Each number is 128 + 24 x the weight over its row's rms, rounded and kept within 0 to 255. Layers, rows and columns count from 0. Numbers have three digits each. The size before them is the row's rms in percent of the matrix's.

# up: layer 2 MLP up, 384x96, rms 0.244, rows 369-383, columns 0-95
# down: layer 2 MLP down (transposed), 384x96, rms 0.0747, rows 369-383, columns 0-95
up369 085:154126129151136153125187170153137119112161099107173141117117106178132085136110147142078087163135077121129142149101140148124133114125120131124109133117124144154110137124095121139104132143150166120123097139091145121091137093146116151117142102187079144170106141166132099134128101139115155112
down369 091:136096119138160112098103116141112064096148125132095113129142119104147140097152153105165165136148129180127108135097139093096141147138136150125148138143126100132082103159118124118113142151162083140126191121154117153129143122089122122135173082111152128116131119137123127179083161149122112141
up370 096:098113089112128149134120132133141139139126181074142121115144103143128121123089078103137156133144139101128169106121127096155142099172146117142121098097127138110139145126159127090149122202148128083118132144115117125082098118132126159114115133123157114132072131120095125123161153142168126080
down370 094:155116136136113121101138111123133125110131123129140152103119153129146098112138152126128113141114109142132090163160122144071106146123135127113118129140112103154102120135070091115099090109127139190147158112157167130205134155099117116136143142157119139145215134112144090140114115106102126131
up371 122:152124155135105174140149136137130117179126129141095107112136141131139125141137120141126112167104144098143114134079114097072174150089131154172121128134134137093141133125137122111134111134087098141115110127133125136095151096181127082180153139121117184106085135116175141142139120158097117124
down371 113:128129160124103151169160144135129131102141134131119086102142080138157125101149176093092134151112175161135136118136129125143173127098116129134136139157110137143117137103120075135111134133117124132122056139134122158118142151093076128093126146092129139109088148122155194141100112148126112146
up372 064:052116090089125103120124148174147138151145130124133106148125126155132157154121122093188140108135108104146113158119119114160139153110116123121111162103118110136140116119135125133127119150112139103097185138148132137101171178093129105110068141161134109149107082123149113115097104131118147112
down372 061:128143142146125183133121161118115143121162119159153128117117078135119131141105129100099168109131141077168135129132151140152167099183134094119131142125102118122138196100118090114105131140122085164130118147110132137157094118102105128143178096122097136089107111161123151117162127133125095130
up373 106:119148131143139171154112198139130132146107148132124116114100128116161139130137112125131165184118109095165155143131109118138129115109118179127130139138154124118134162124104126100120112134120096105073133155094150085104144118174127116105104150138094119122112144092155116091077157139067121125
down373 106:120157106149136148155136116139163136133147149086124096096096147121135140114126155117131132145114122168122146112140133162134120124149092133137154160115092101144134094113082179133134123113116126145112106174146123144180155075127085158099120123137135150127096141119109165111136108179109101060
up374 089:187118125141098137152101135125108121095137130095161090138134131154152109141105122116091128162148139114113104119177135171149153123168091113122115125160126107154131147154120163155118172098103121142121116155103136107130110119167144075150155143149085127116101130142115128147149177078108094136
down374 080:144141098116108097113124122137097128166108154077161141141142144108140120140110127101143118150143137105095133140114128126055134147163106149114106140137107098096161150067095144143162167129166085121142147124106137143126109112120107123129114172086157141091160138122156134148121151130090153167
up375 100:138120129103117135154119080136106123113145110115066123133161143138107136051094117157114146120167123113124139108105127132095139107124175125102095168122122105126125095117162139107145137110124066120121129140126136124158138148150153140140131117120184142152164140148095107187145110147161111104
down375 090:121130117121105153101078149142089158113128109142118123121118115158099104143135132151169107113113123157102108153079147129117164113101136138102170166148137121101130157165157107121134126148130090117114158092116182144170079105125081135144157142132147162126107163118123124135157131106073120147
up376 115:100084124073129137119123137114122114150130142114186116136154134146105137135119106070140120110120073134152121112148110148172154119206160071134097122115137150133118092153133119133130099122115141099131114119122116087130099169112150133144149121153132152126070151157146140133124137126126105101
down376 121:143100141087105206106096126068127137130130083118184143131146149163102110123151174134098095147105113140104115116126133126139090119148152130146166145145115128115131103126159119172149122149145122144153097099113106104146131125158161128092143103149113124130072150157117120115124122146130125105
up377 078:129108129115164197105166097136126083110100106146127127095065090131110088153104086115142131161114116093105155102107101140107124145134109142107118130097145099130143096119095121108142144122119135091133132137116098097103093126156142128103121099140077155146143085125094114127126095126111134120
down377 085:129111095110132172153111128197130117120121160146133114132134126138148099137111116197135134165122071089109182097109115154109118146138122131142115142115153110135161115117127089129142115122126170153115142122163090081130126127149150169097106114142114171122118076132117115158136122107139121096
up378 074:091126113086134116143144138164108143111106156138091126124149124104102088128123132156148136135137180144115088071097150102113158145091103160125148167131149090133125117116102106108121144134146100115137099099141104129107122128142100127114167087125095166128155110119066122082109135122122081132
down378 095:104106110116157136139151161192115175111134160157153139117112128135112112124124121163088135150128133132093146107116125115142127155159143163123143175114177103120142106133134100136124124129116128108144135131163124081123102126163139148099128111153051150128100081135116131113087125073095136139
up379 102:136128137090104153125083097171128168131105136148102114127162132154157102104119111094092145156128135102121125098112117085118135125116180146113147118138113116128123121128109149148090137164146149199137131128111123085179117105159106120095154145147149142077109139099129134146127136108151125180
down379 097:125127172105115093126109134134088124130110132092131137148107122148155133137130117102119089099136116113161140139146119161140097152125099102134133108148165161133122135090151089116165176136130068116201088089154142164128134113129117176130116116138142153121182110159131112147131108125103133100
up380 089:099147141119116084149132128126093091106114141171167100111106168172122165144094106086124161131120104140146133133116133121123141134114142116105116091142178149105151114124138128130173086120130174126135123119139145138091166136133138100148082117123086123085160127147133112156133128113090075101
down380 096:136116089166109158138140097135163152134119108148154122143113109107153106100151113130125136131120122120097129139103088113090104161152136101120143090136106148103118135092172147149118087160137161165153114106164115137171121165115116164141150123108118099086173074106112127116153129105133176109
up381 089:152084126128134132150131162121117080126150132089149078147110145107188097152130143086094139145149104153110179152151111123113119166107139141115136146113101118108176101115117132151129129152122153140129113106114144170104107099116150130112109104108100097103081129148137126165154179110134148109
down381 096:151159136117129135151121103143124177123117143127107150082112149156108148114122153174161098152114171180144131129110164132128079128112115140121129132092124128166146125131151146145134088112131109112191108117111128110140067141086161124136133116143165137093102114111096075111128130155111101125
up382 096:109140176116093183134081092141146158157114123112082105105141141087142160130148148113112122131118116121137134098116134132097095185118114138144129116124147063148154156119112147093148147140145150101092134123105147126122117078169119098112111096142157105111115153139124111112116171107124131151
down382 097:116117153134156212126109092155141138145138148097123109118142174129140137150114157146114102111107123120166120126130123115124123143100111135159107098165140081139140152109095156088152123117112166090107119138100128107160120150141108173108099120143127090154108165140081131104145141102148149090
up383 087:126163130123100100168106150139113152150126145112155079108154145095089140124114128135123110102102157144130103130151117111117147139133112133135145148129040110123161116125083126149121173153147194137117106161158146082141123107113167097140132142161136103133154129097134120113135139148130167151
down383 088:110159094132121096118105126179145121136093144118117091085158122124101121135117130064130150151121114139173103122112097085150146140097074122151142148134104139129134126151133140114126145122184092119127142133109156102103109159125130147156119162114147106131188159113155109105143165131117144171